python train.py --head_dim=96 --hidden_act="swiglu" --norm="rmsnorm" --rope_theta=75400.0 --bias="qkv" --init="uniform" --init_std_qkv=0.0361 --init_std_o=0.0361 --init_std_down=0.0 --beta1=0.95 --lr_head=0.00266 --doc_mask=true
Each number is 200 + 30 x the weight over its row's rms, rounded and kept within 0 to 999. Layers, rows and columns count from 0. The size before them is the row's rms in percent of the matrix's.

# layer 5 attention query, 192x192, rms 0.143, rows 0-33,96-128, columns 32-63
134,193,216,195,189,193,224,225,250,177,218,187,164,186,189,207,229,188,191,105,231,211,179,196,198,149,187,233,220,277,222,202,185
130,209,192,197,211,228,229,202,170,192,203,233,229,211,226,200,246,170,195,196,255,209,181,178,145,212,177,221,197,251,196,217,239
114,221,214,241,251,174,227,165,248,192,194,180,186,181,225,205,242,223,170,191,192,201,165,166,217,138,192,234,195,221,202,211,175
107,217,155,186,173,256,248,179,190,207,114,228,194,205,210,182,235,196,200,186,197,192,182,183,171,197,192,244,217,263,158,212,180
108,128,141,170,241,201,224,202,144,182,207,190,248,167,211,216,215,195,201,218,222,160,222,187,159,295,216,160,183,172,279,186,195
105,209,235,266,270,156,189,186,173,212,221,213,186,224,206,163,209,195,208,231,178,179,230,196,193,207,145,134,153,234,226,243,222
105,204,212,249,176,211,224,224,247,194,204,199,200,215,166,198,214,163,215,252,206,205,238,208,159,245,132,216,218,246,199,208,186
105,208,183,135,208,182,197,153,220,196,147,211,152,173,217,171,248,220,192,242,187,199,222,211,211,211,147,211,221,254,183,190,202
105,221,192,206,206,187,247,134,144,266,214,199,194,189,217,226,239,172,185,189,242,211,152,177,173,178,166,214,227,194,239,195,164
100,170,242,139,188,198,191,204,198,218,240,240,227,203,201,228,203,203,219,181,166,169,139,206,208,192,158,194,202,233,140,106,241
099,162,164,208,180,191,188,232,205,183,194,159,233,230,241,203,184,223,229,193,154,238,218,234,208,161,243,238,200,240,153,183,129
109,234,183,223,193,159,219,197,193,195,150,209,197,157,185,212,237,171,234,222,264,218,186,174,231,203,236,226,154,221,219,269,185
091,168,198,166,232,195,237,204,195,218,241,221,245,185,252,208,193,208,180,170,192,140,201,192,143,229,225,185,170,164,154,203,261
092,171,247,184,189,241,124,238,227,228,164,224,194,177,201,213,181,230,200,181,159,209,212,212,199,220,155,256,217,149,231,183,246
090,189,217,106,186,266,182,196,193,173,245,144,210,213,169,182,216,190,149,172,220,145,159,217,186,209,176,188,161,179,169,187,188
099,214,182,196,158,207,211,234,189,218,181,154,163,182,247,215,168,176,198,214,205,220,228,244,183,188,148,249,219,256,164,200,200
100,227,198,200,165,203,194,146,210,188,157,186,225,252,174,197,217,154,243,208,246,208,207,184,154,209,200,177,219,244,187,182,183
095,253,213,182,151,215,207,190,225,159,212,151,214,212,259,217,194,189,160,166,211,226,154,181,192,207,217,242,191,178,111,187,194
096,181,199,226,159,141,212,184,206,164,126,233,176,182,177,191,223,242,226,231,209,184,225,199,235,184,170,190,242,197,275,210,146
085,154,190,167,154,169,163,161,189,222,178,232,200,187,158,156,189,160,180,286,241,205,229,162,196,182,184,174,187,209,220,176,168
087,193,183,150,244,195,211,213,257,217,204,256,230,173,196,193,253,241,261,230,216,234,213,193,247,219,193,217,195,204,187,205,191
100,260,189,203,215,188,174,166,169,227,158,172,167,227,183,174,202,219,193,183,231,212,164,175,193,140,194,206,150,230,178,187,185
094,176,171,170,246,255,185,218,192,206,163,203,185,154,146,181,129,217,242,219,194,210,174,204,168,189,171,207,191,216,162,212,144
084,190,225,227,191,182,225,190,208,211,152,195,230,171,72,229,165,183,201,246,215,224,248,204,265,174,215,183,193,179,232,174,190
094,191,182,162,176,142,151,168,243,232,187,188,195,222,172,196,182,201,192,207,262,198,162,150,200,202,239,178,204,192,170,145,227
083,177,137,157,227,252,239,226,239,204,213,201,198,200,180,214,232,208,160,126,199,215,260,203,221,252,208,185,197,202,149,184,206
074,261,196,263,151,208,164,247,212,204,216,197,221,179,199,220,225,197,182,258,213,168,215,213,205,202,203,204,141,172,203,220,204
078,234,181,199,225,210,207,213,220,137,197,215,182,186,200,168,161,262,158,214,255,168,222,236,149,198,167,223,241,222,266,223,168
075,188,225,215,184,216,221,176,207,180,167,197,213,206,235,173,239,170,246,212,174,240,209,219,205,182,206,227,236,147,186,143,201
072,200,157,170,223,248,195,187,178,166,187,198,220,175,236,180,181,159,225,225,176,225,204,209,252,212,214,194,211,227,225,173,190
069,164,227,180,191,164,166,188,161,177,197,192,159,184,152,175,238,206,217,170,199,214,189,180,179,207,152,234,226,237,200,209,242
073,210,188,169,174,230,230,191,255,234,135,215,208,143,203,169,195,176,182,186,250,154,191,215,149,175,260,166,230,249,209,171,250
079,193,221,196,186,181,186,184,213,173,205,204,211,194,228,206,212,146,210,166,182,187,218,136,181,205,173,210,205,139,199,194,230
068,253,228,134,226,213,228,159,189,218,172,180,229,168,229,180,215,213,183,180,215,210,221,199,193,246,220,153,162,159,226,190,159
022,207,199,186,174,197,205,241,207,206,218,198,143,190,227,183,164,214,162,170,198,217,224,217,196,139,187,250,188,194,227,227,175
033,250,184,199,184,175,211,197,179,185,179,242,181,208,168,211,175,219,212,249,229,221,251,197,196,213,211,193,246,183,252,182,246
028,207,201,189,173,187,239,181,248,214,151,195,149,196,192,191,207,173,239,221,206,216,168,206,191,203,195,183,237,210,215,222,220
036,240,176,172,189,137,208,212,184,174,175,226,197,236,172,178,185,220,170,224,198,196,228,198,216,208,111,206,285,188,189,203,300
041,234,173,206,249,233,233,258,195,227,279,166,153,174,168,193,224,195,236,261,173,207,192,183,194,178,205,202,201,228,205,178,169
034,168,212,175,186,223,163,225,207,188,208,166,207,233,174,184,150,192,212,195,222,234,134,209,186,252,235,193,186,207,217,242,238
042,178,199,183,223,181,186,171,170,159,201,172,198,233,165,246,167,244,133,205,178,160,236,232,196,184,146,266,218,182,209,211,251
044,165,259,229,178,209,190,208,199,173,145,159,200,215,188,171,173,183,218,213,246,209,210,163,201,205,180,224,184,252,208,247,198
050,164,240,118,215,224,241,196,147,138,192,211,161,171,220,205,207,206,219,190,177,206,170,169,223,221,194,212,189,153,212,235,187
056,241,178,221,149,192,237,199,237,210,210,233,160,196,199,227,217,195,232,181,206,150,197,189,278,198,259,185,170,235,127,173,188
049,247,237,242,207,189,199,198,176,199,225,225,218,206,189,272,160,251,203,213,201,195,238,233,163,190,168,230,147,168,230,180,192
056,223,168,235,271,158,218,222,192,223,199,213,154,237,205,183,266,207,138,190,222,217,208,272,217,219,146,161,272,245,223,229,205
054,232,141,211,219,195,201,217,187,203,216,241,201,168,218,237,242,282,141,130,163,152,232,184,202,233,231,211,209,202,166,174,158
058,134,207,219,190,228,112,159,231,191,243,230,212,202,146,190,163,74,230,189,188,231,158,197,149,203,162,263,220,159,154,218,234
059,223,212,244,195,212,219,231,173,157,181,231,166,282,227,242,129,207,260,189,210,177,212,215,198,238,175,227,187,176,151,226,194
073,226,225,226,235,214,210,165,184,211,244,215,187,187,202,187,235,242,152,196,200,198,212,194,202,253,202,160,207,186,203,198,197
067,166,168,143,206,201,213,198,218,215,191,179,173,228,209,153,231,139,206,223,167,166,182,235,201,176,178,217,226,204,216,157,156
068,202,186,241,215,122,222,224,214,191,163,163,170,188,180,192,176,249,228,193,147,223,237,230,200,189,230,200,171,226,168,227,149
085,194,199,188,219,198,177,188,175,189,183,178,195,247,180,159,166,205,208,167,175,195,191,203,252,196,195,227,169,214,213,250,206
080,242,213,193,199,178,182,197,247,167,181,151,166,216,205,211,190,250,174,188,204,170,136,189,158,168,188,246,191,134,176,213,182
102,169,228,211,215,212,229,224,217,178,209,132,221,227,221,280,225,246,203,231,198,138,213,164,214,199,224,176,149,191,169,204,240
082,243,207,139,200,225,220,176,195,186,189,211,228,157,241,205,197,177,180,254,218,238,228,216,245,213,224,172,184,238,224,216,230
088,214,189,212,137,186,150,176,221,213,151,206,263,184,212,175,158,169,197,143,177,227,186,161,209,193,167,213,182,208,167,218,169
115,162,198,185,210,234,243,162,164,196,142,192,189,210,188,179,195,198,221,220,187,274,244,174,206,178,191,194,228,188,182,174,175
113,147,204,189,187,200,193,211,250,180,155,247,202,173,228,210,160,174,160,178,212,183,170,230,209,169,184,193,219,190,192,227,185
132,266,185,193,213,188,221,209,255,177,210,235,194,200,239,238,188,213,172,223,184,179,214,271,174,197,270,164,192,136,207,194,205
134,162,204,215,244,255,179,211,176,242,218,164,226,187,234,209,195,191,238,191,155,241,196,170,246,240,202,207,170,209,232,175,194
146,251,229,199,215,210,207,198,256,222,226,245,197,199,170,175,199,188,206,215,209,189,175,179,182,235,204,238,270,223,180,219,168
133,188,193,193,160,158,195,199,211,185,219,191,190,203,223,229,188,222,211,217,203,190,153,203,215,194,192,187,203,145,204,169,208
149,167,239,215,185,216,238,168,177,184,192,211,205,172,219,190,211,209,178,177,181,206,242,271,198,187,247,211,227,160,162,158,216
138,173,189,243,231,229,247,187,201,175,219,203,195,263,179,190,218,161,208,195,196,167,183,185,204,211,157,198,188,225,153,198,141
146,202,168,203,185,182,201,220,211,213,216,196,217,213,204,211,246,205,182,225,213,172,205,228,173,181,213,243,220,184,173,198,255
141,191,192,262,234,177,192,134,226,223,187,213,227,131,200,201,251,181,204,181,208,216,203,194,182,212,197,263,185,161,250,217,170
# layer 5 attention key, 96x192, rms 0.148, rows 0-32, columns 32-63
076,205,232,166,146,210,187,221,142,169,213,174,215,216,205,204,218,156,158,171,153,239,227,205,248,216,192,181,202,184,201,165,217
076,182,225,202,136,135,203,163,282,259,167,177,234,191,219,200,218,163,189,207,237,224,197,236,221,238,200,226,182,203,224,196,167
080,227,224,148,241,216,185,169,150,189,190,161,168,230,168,173,178,214,144,177,220,219,200,211,273,220,178,227,204,251,227,166,191
072,199,196,241,226,197,205,246,179,185,226,188,262,209,180,132,215,178,227,218,196,172,207,239,179,258,211,200,196,216,207,194,206
062,123,197,178,175,158,177,169,190,174,152,225,171,226,188,213,226,256,201,205,171,147,202,189,219,217,198,251,152,189,165,232,208
074,246,195,140,220,157,199,193,204,190,195,213,174,197,231,193,219,196,186,136,161,241,181,158,232,183,196,169,200,220,208,167,198
068,185,179,194,171,191,207,212,211,215,202,207,269,224,170,242,203,185,194,179,212,265,187,196,167,190,147,149,236,217,158,150,190
071,258,220,219,220,217,195,221,176,198,182,183,158,178,220,236,204,239,232,198,262,225,186,255,215,202,253,179,169,166,200,213,177
064,211,186,187,190,218,181,214,219,174,172,177,237,247,194,142,221,256,209,236,214,178,178,158,232,199,219,203,192,221,237,199,230
070,266,209,247,280,232,251,219,199,202,236,181,189,188,184,178,197,185,234,253,215,192,233,209,184,194,191,229,171,234,217,264,201
069,262,190,221,234,241,221,197,180,254,261,171,212,179,180,215,183,200,188,187,137,240,160,199,207,220,181,173,216,220,158,192,226
066,185,202,191,191,234,219,209,202,213,265,205,163,190,169,173,183,269,248,223,195,202,182,163,174,200,211,212,178,206,192,190,219
068,214,215,253,135,248,187,177,180,165,196,226,142,218,192,285,190,184,250,237,189,226,214,207,207,214,187,189,205,198,221,192,216
066,156,211,198,188,180,207,209,190,206,190,187,256,160,193,206,192,191,261,212,198,190,186,202,182,173,183,163,125,231,239,150,197
073,204,175,180,218,267,202,189,194,221,203,198,201,142,171,214,242,208,153,176,172,208,224,183,211,215,192,199,240,215,198,176,183
073,235,231,201,152,177,229,171,216,183,181,154,174,218,244,251,167,164,221,190,181,194,218,230,217,207,203,191,240,204,194,229,193
073,122,190,209,181,225,197,240,248,249,190,174,233,174,156,206,178,176,238,164,211,182,175,204,205,144,273,208,226,151,260,200,233
074,230,216,238,223,192,273,185,197,262,191,240,185,176,172,123,233,193,136,207,204,173,205,195,181,223,196,183,202,188,236,219,184
081,185,201,213,208,174,162,215,167,211,201,194,204,219,198,200,168,195,150,214,212,208,220,170,206,227,210,178,196,188,175,244,183
070,183,172,161,207,223,199,181,195,174,186,228,176,210,197,285,232,212,220,229,216,181,189,208,205,218,176,181,162,231,208,203,145
085,208,195,222,165,180,197,193,204,201,202,176,210,142,209,186,166,117,146,215,198,178,207,196,163,233,215,207,186,208,200,195,191
086,237,233,243,197,225,204,204,237,223,186,219,209,166,216,164,196,186,211,201,244,213,228,173,128,198,200,198,227,137,173,225,200
074,179,239,166,197,157,221,254,157,235,194,216,196,155,204,204,190,192,185,231,223,243,185,203,193,181,237,200,196,228,150,195,175
092,177,180,131,232,181,157,218,273,194,195,190,198,261,193,181,135,177,148,198,206,231,181,193,156,215,200,190,173,175,190,210,205
105,229,157,213,201,221,193,187,159,183,226,184,224,252,154,228,238,253,201,201,215,180,211,204,174,204,168,180,305,212,236,208,217
108,169,189,209,241,177,171,170,258,210,248,201,163,228,216,204,168,122,240,272,130,221,207,190,260,193,212,198,169,200,216,214,211
114,237,225,221,228,234,146,194,252,153,189,176,198,216,189,170,150,139,228,236,157,188,182,189,208,273,141,184,212,227,180,226,181
122,241,203,213,175,199,165,185,194,162,132,259,221,199,147,205,181,196,198,254,207,146,186,186,216,209,192,205,211,167,210,221,216
115,198,119,220,146,147,203,227,167,249,210,203,214,179,258,199,205,169,215,155,166,212,168,179,189,187,169,254,193,185,266,192,208
119,200,217,214,249,177,174,144,194,222,229,228,221,190,195,262,192,196,167,185,272,211,231,233,251,198,172,230,199,179,203,184,187
117,240,208,220,209,243,216,167,187,165,163,236,181,257,191,185,179,184,167,177,181,162,202,234,196,261,204,190,193,215,180,212,153
120,215,200,245,161,177,219,209,183,163,173,202,208,229,198,202,187,202,209,248,160,213,175,199,207,194,267,233,247,166,218,261,185
124,170,189,242,228,213,237,164,179,209,218,180,216,213,191,181,202,179,171,195,196,183,222,207,173,247,237,203,165,236,147,211,229